{
  "n_head": 4,
  "vocab_size": 1024,
  "qk_norm": true,
  "tie_embeddings": false,
  "init_std_up": 0.0442,
  "lr": 0.0082,
  "schedule": "wsd",
  "final_lr_fraction": 0.1,
  "z_loss": 0.0001,
  "dataset": "wikipedia_en"
}
Each number is 128 + 24 x the weight over its row's rms, rounded and kept within 0 to 255. Layers, rows and columns count from 0. Numbers have three digits each. The size before them is the row's rms in percent of the matrix's.

# down: layer 4 MLP down (transposed), 320x128, rms 0.369, rows 303-319, columns 0-127
# gate: layer 4 MLP gate, 320x128, rms 0.39, rows 304-319, columns 0-127
# up: layer 4 MLP up, 320x128, rms 0.392, rows 304-319, columns 0-127
down303 105:132125093142084120121139149130111127192138094153111158114143152139133123099127121133131145085143117169085163131115117092156177122127128160115117111128112121083125173168142125158105129132141115160102139164083128093145144135132066103108129084145117151135101114102118167155133149125116158091112152166145107107187136129152134086143104131123136115118152110152096105150148144092100136127121
gate304 097:087180132137105131143084093148142149116191136145132091112127122136102111101116144108148146137143132140133113130150080155113129141091111176155097087145131148156110085146103129124136143118151123099140129104141129168104132130121119154132166107154103129104142120172129077144121100143134133108141114101150152138116156150117083121155134094125085132133107146111195153133190121136127110139173
up304 093:134116113170136179097104094113141132139135155143066100115138140172146118136106159132141136161108163107103088169145122104107118111111137156151119105167164101156119100145150119157118132144100114085113127122102166108099116137145139156146073094064154153116113155122157133176136131107104132143143173151118095117129139135133130127097104125120143164141083142113117144108165106127156136108128
down304 100:168120142138165110150119185147119137131132105115100146105157138111107105144097137113099113128146114141146110131122160122173123135120103113092125129109081142128152104113096127141164132118111185161142154132127147140181126131144113106095141153069084139113176108083106158130110168173109075145092158117141116127139129117145149109145141133133171135097110108095104134147118182143122138128104
gate305 106:087114092125160143107118115129102132087157128138096164104135115123111082117112162147154106097131152121141127122168169130133111141161124129118085125110113185108116117103188133141149141134135140136119154110135119102172105088133122111087129123108147091057144114118120140165139131118147125145138117151128109124146153110110131169107151136182118109159106155176147139101086079159123120140126
up305 109:095137082107132119088128162126155112145109129124128127153163151120120140143131114122145126105165170123112160125137164147165126166148110154140144115138114119149064154166126092137124107123124112096115086132111154139073127142072131115147122149151158099135167107110110131108126094117117109122113090105128120110134100127144087154180103142142163137086125158079104119114106148195135147142131
down305 104:110110137146159147153122108138093174082102113156154064144140079142160106128081169150111153125136126130142100129143126136141138122142123103159147132125147144094114124128077083088141143156119137137128135115127165137125128143135155130142085129107154128161150150147154127090121152173112139142083145102184125166110130159090095132109100123085134147091143116139153153167137107131163132117135
gate306 094:102128107211145150113160146142160101148116131111114144132091141121122136155134089134075107121117112133122113152162095123117149113094143083108130142129145137122149162120115098126145123107131114112112176117121127124183136142092201110108130130107166123117119104128159111108152105076131134108106152143088093133103075128157113121115141134130068101159156137101107135142139133151124106148124
up306 091:122158079112118112111122130103134144143145080111153131194151142137152126136140176144117087139148135101125139120126125127123131156130104150165123150098111059149124143145073114125142097150094102121129077166156155105153115149118101131131133124123095142138164179119129111130162147138105144132169153145135121135113161086144123198157118115127116139118156145143149137143145101160124177110135
down306 094:154122125125147138129145122142069140114127134094090141148132116146093076163123138124139103128134137109165128107152101116124107152146150117106114131072127141129147095089151113128160097124112161117138166089131102122100157115159112107112130095113170117166105106150104113121105174163109137129141092147138117193114122104127146107087087067146139126138147135128128117125138162091155181109142
gate307 109:157125113135131190120158170105118138130122091092127137130088147112107102138180135147089130129131132156124104117102093151130148144158153126141145112140125100112092158140114096110125132111122104111117129149156126144140111140128141158091166134082134138118201123105104098101145138119164110163114166091157112110090133110120111164138089127118118154141083133168089130114102125086100134108087
up307 114:161115149118114134158134120125084114105124079138102104118134148156120153073148140153144118141148173101099160131132148136126124143109121126061115152161109151147112127109131082141123137162084101131108131181080144113138107136118096120132163115084161094070113139129108115132117121147156143093135101154128131119135103111134184105139138134125125139107138127087109137074102088130148112132090
down307 106:086133129128115136142139079175150112128141159099123115122098118118124133129128150121118090153125144169137154091095162128125149117129141144133118162111121130119124149089143140158128098131100099085112106120114130091110137141118082094179144122107083106101088096151124130090110116089152122136146130082110127116114148192131156084152129167100097132115124115159091123101185150162138109122137
gate308 088:120143141123095122143157144146109142119118122133094136139090156135105118139134141129160080117149143103102113101132127120134157100220135081131113095132111135159155138133169082188141139177143122144115152107123100099096113134086062158163126137155128121124153145149131137113129102162083189142121145120153151135097126104106138144145110121121132124138109105112132165136140133098103145120125
up308 102:139159121115147126111106146071154097109129091083114166095152118147126079122140134161134122136140113162172147139120125115098091134120139084112131136131094138128160120112125155115146113157157130102103150108115127106162155117114131114113129126108118125139129096150101117099105160147150132084169122131109079186120103168130155158083096083131120134128171165146104159139121105143082142112159
down308 103:130152103135182131114160125152147168138134138110166121109137104135118113133121132139093146113094137146125100155160168105106174139128134163107099151108131155094112102130113110102096166134105153119119126135078142110124097147143089154160172145119113143086098121111152165118139118148165136125105123121160174051150123090124119116152122103152164143162116157108099106172162131131122120140144
gate309 106:134126129151147136111113091134122138149144145129140103145145154126168136132131099158150139085149125108138167118085072108069116162115144152103141129109123112123112117118132160153102122106110115142146172132109136119167134139111116173150128107117172057131142081136102178154144111122145136173136180145094140122097133127111158092112121101106163118083097153095128151122119124147130155116095
up309 102:101148123144081113139139111110148081137105127083117152090098090110121133141108117131133092135128165119101131148132121124128154135124129106135161155147118119063112138111099121127156141125100139106109099085146068128098135117132126110132092151156096129100063107123163130121104066124169138144161138090151151155107087112146115144100132155150108140157126126129147110161137159115118073122128
down309 098:136108113127136122140144124097104171130118108048120167138152124122132111135110119128131169159115111133090125159124123161145153153145157118129122103162126091180106118158086124109136095138154109143132165145140146131137109138103121095125124139117149137127164160128122132107107077098059136132102158148125113165135119148152193127118121102135096166126116141174126097075130108154094117120136
gate310 105:158138106144128150075128127095147145121121133154142141165172134131113160190091137129102118123098128141136134133129139126140114133185115104114121105114110104095111126142096133109135136122103144114144167089135171170098140080160093107062092122127176111113120126116158119136112123167153122177150117100146124138115119131110074147180105128145151136115153122113123115096139144161094111149112
up310 108:165149157152127110103106143107139148168142166153101118149135145110088113158114129108117136163120146127098127123148148079127174193119123100119110117132161121122130124126138131150153113123130126127158109068150154102141084083099142107157134133106132155102104165100134123134086116130143133141118154114134155142142091132107112124192114158127196167111122132112138132123130182146102120164104
down310 100:080161097110126105173120106076124157164132103136155135089097128116177167133108161100142096122129094082138098145198152134134060093153121116139094147152135143130149151111114156094141127130097082151134136148093141096122134132135124154109144123122105130106134113116150152120141116123118144114135145140142103148137101151125109101099127120109153115136130140160142137097143184141145142114177
gate311 105:128121153166112147105104155133120075161109100155107122134142144164099167121164134120122102086119089091118127106129079066100116137139149153136180133061120125146127140140110172144118126133114131145119099134063091109099114116102150176139117079129109104104114169132131157158123122159121149148128145113097125150157138144141110140130131128159126142149097125142133133102149101138146158109129
up311 108:114140145161127080134170126114156125121103115132158137140116089123106090166112107150081133070150136119087134126160102125103112104099136108126127126125123123121137145106162143133145159107107102160077091102147097089158125149129082092137085137098127127100133168133123103121121160124135121089105148140137092170102184147115122076106146110091141115142167102122146132132109125154124146149112
down311 105:126125133125114171166106102165102104069127115148106122170124137156146096182147110118116142095105138126088112121123120121146104119179125118114133162158151125122140124178140142140116159117146147101107141079121127112171105142137112152145133134169134161132113146092106081104114133102102131148103110143153149152091130154128144108086077096115117183174140110137151136116106160115112102110112
gate312 110:171101137126122141082132100145093152135117128130120141121086099139083154139120127173120125167084166153107162131153144100161120129169082175116158157147146143134076138161138145105116136122131165131112107108129104131154143115126141108140087128148115126114132143112103122100153134127130104083136089107130098116123119122162137105140140150101135141086133120131085071103103126141128142058097
up312 104:120123132134154103136058109170136124153143117151109131144161091101114091114124136117130131094123108156119109120144140106090108085126134110133157139106179107142129131090107124120135132167137126114106127132134145076156112155178143098204115108103140092138170148102166101138122135122133108123134135138098110099133087196119173142125102139115131135133116109112146115085113158140146147125094
down312 100:138099135103133102080138157146138151136136106119139144154094089131097177121140117158117124104081089140139146180130124099120162174123075157151134136125128083124160118141118133141123164102131131111102109114195173102117142084093177163122141113150118099135114125107144121120153138114127086102124111153117181120122125150144119131110127136133087101100114104141126123104163133124160146097153
gate313 103:086129122180111082117155155111106123173121126138151093103121117127146125099185108141127123136159093150091120107155114095108130093175138147123142117113149119139169110126095128101093146118170101116122134142149121107110104088089134109129114147085089110069160092125151115103129138144164150116071093158162097131106149135115119112135161149147127139113157123132135141141119147142124088139111
up313 096:117163104149086138116114154166142106122124129156144092100101144131166113135098115136141095156095125146124145130164145133118157121155140135096173138129144125149140158117176124162137159112146139137107112157125136065127099150128100092114132099117130127168163102117127142116113146163151162138081146132176157087152123108137127151159140119162124109128152142136125141186122110130203162150141
down313 095:134166122127111114108164131109127083109091143108110112159135096119191124108123097076153130085124110082149136115135116156133096114116161129148111147111129166134121135123170124114167118112134115128101122099148171114113160129134085136117105124106135086164148124087133122097158141155095154153145114175091149128109121133085118079115116147114112111096103166112151155122167080131120141144121
gate314 099:131139122111136137132158099118136129133159148102135099140119129120137113097160147094170091156141136136145133126127098094124139090096175133122124140094139080180156082088114115124107165148079103103167115149151119145162116147099158169124105142143107128143116132112172124109142137055147104152100172118136130133132126099134128126122110129146082158101078081132149132099137105105143115133121
up314 096:133103137098108148145143128121166128146157078134136122119143099134132143179104141108134118085187139130111117134147085145119121106119109159090144173112138122130138107139096146122136114153151108121168156126146161109120111172142118150068181130104093122124097132122168148123132134129132168151151180123143139099088120099166157118068105137142129117109113120175089096112150132148122121141149
down314 100:104127129116149138108118110146109095158095107138158132111127125082098105108160101110084152137107120162111121113170111117132131107183118134107135131130109143130133144134127131086124109108129110105107100138137122110154134160192149133129114135124111101114142180104080117124143107126174097130136166151132137104127132103149059060142107135128136178139143150115129157152176177117141145155101
gate315 094:060117088127146157079151135119136120147075157148157122116151110159126111129111140086109140094113151168120131108122155092140136130144116081168117126122121155158138130121102147123115132107132137109136106123123108141138124160178134126131151130098158169160137086126101131118127163147089134134092160101173124126181161152189117115120136148130112086142086127128135151129157103139165148118145
up315 097:169076108121106160125147133096111140157101132159124148136158112144140159142132101133096105165129131171075090171082136121147084169135105099158080118152120128156113169124113136127160115110138115098186134115111116136128145116113093130155135136150175141146139094137118134098141133139106102165160084093146137139145108092105128103139145138120119086134128157099153112141146129110126144108168
down315 102:133146134137114097165136144163103168099151133130116130092117164145153110123148165110146123093174126090132186124098140148127151092145140112105154106097125141134161112152131046158149122103187122132132119090113139113136064114153125080125117110094093135135120102101130126153135132113118121139152116153103097113111162116146135120131135096141142173160097140146143131127115133132132081156141
gate316 099:104114143131099112103129118108128129136168106151144153101152120115162091093138105118137137106200129130157142113122157138135134117134175120168148098102081173129133138120158129162143139105127190101128128115136119159144124111124107147134076131117131116113099126123156180125109149107125153152094107087098089135141091098170131097145140125106108134184133108114114131114128105164081114118092
up316 104:132104124119146137154102130121098098185079135134133152130120119131139191134117130131142115149130105145134130072164162127126160122176155146139148128125125105114101161118080136149150112131111144082132121154127147175109121136134149126104124120109120156154150108130173139135080150140130102135093148122157097148102105166153145131074143154090179133114093145133178162128141157161121096133119
down316 102:097123106142081123150096159120076130137119161157095119136107123135124081164134125145113128122129125180156156124143139095133092115097128145159164126140122151130098129180167119150113132084151119119133128129154107140135124162137146118106123111089134146106150095117084137134130141116159092134112115125112120128165197146144119148137071139143114177147131158083141129095127172111080155128141
gate317 099:117144084114113128127108131121082106112110148161141051138122153115104135130120125126086111131146125121142175125121140154130144175127162172177124165157134126154126147120159178139178140111137132129108103148121165175111107125143107176136138145174110127132107077133074109120114108111135161124105137110123135145120100122145142135102153110133071152117135088136131150146134124096114078136129
up317 108:140127134191140150134117154117142161121135135157153159075151153089114078139126109141120143112121148109156135126121150172113148114146075076148126096090078123134093137142101100126118078118152137116136138144104120124135107068151139142141115112096075148141110110116123126118130128122112152125098125163186066132154141123136102121142121121154132135144091109143133120107184134155133122143122
down317 104:123132149137136158158123147120146089140127186163126152163118127125106118099111153110110157142104124139100168136113120195146117164130136112109147110139113151106123137102171142151133107141115157158144071091136110138103154100122180127108131082095168110144118079143091151127156115132124148160095128154126128133113157144112111151118129148107139156141163140145122170122063127130156127078141
gate318 106:116080078133106150135129134153105071149101118105151107134121113190107148086114123115110086139140139127132116161118114083128139192086096109146085142098132127080133145126121140120141162114138100169138131147120068103114128137101106114090114118122100093101075142107118134125130119163144112132089138147147163140112150126184150104120116141100100139127138122139135152151138144126115116153124
up318 103:108161134096166133129120112091134100125155123174102154131134137108113094132176118097108118132098092094112121172165138124138150078152082093160147097146148147121118130109097130091127106116137112083148085158093099115141143116153155131140154151140170149116137110129128104127093126149151142099135095083150111093117150153134106165126124142146108113135083121124154129166157090174141131139139
down318 100:093118087114095122157140122120103140144130168114148153101104118122092147106116086093111083149152080133163096117093117110172127144141110120109153120110160109163091104121122194139155146144126127151083143161114131132152128139161117138102164180108138105155136150143115142137125130150120091118145124108154131161129163102126128093134117135099158156130173134118130137121141123112137202101123
gate319 097:154154123114098154144127120141112137134132122102147131127101133097139160104130132127158088099132129115148127134116150132164148139154117160098077115151115111150178124143148065159136136151125135160107178112163101127142121072089102136109133129118157104148134121138146094118135094095130182119076120119157096112088156180103120113131145109173151151126158118116127075141104151120142116113164
up319 108:093162139119153136120139124127166165124131146093177133106141091100148120122175128127161143100118131147126075111127112132139180119149125139117088134123128151117124127131132105107104165117129108128136118104118110065152120092055123114146134091074163110126128148122116114133148130100081130152118115087155114119134137170109100140101132141157185082157135153102123106128131121179130146118140
down319 105:104118106163101138120140162102127111107149091084120102138113137082114129102131169139067155122132142127130093139130161134145087170121151092073154098135128126153143119156146099142127122132098159123092131110096132141098145108149148154147174125101141156097149163130112145112167112103090105100100154124147131091126105141091120104140128124154130142141178167103160124150100094139159116105121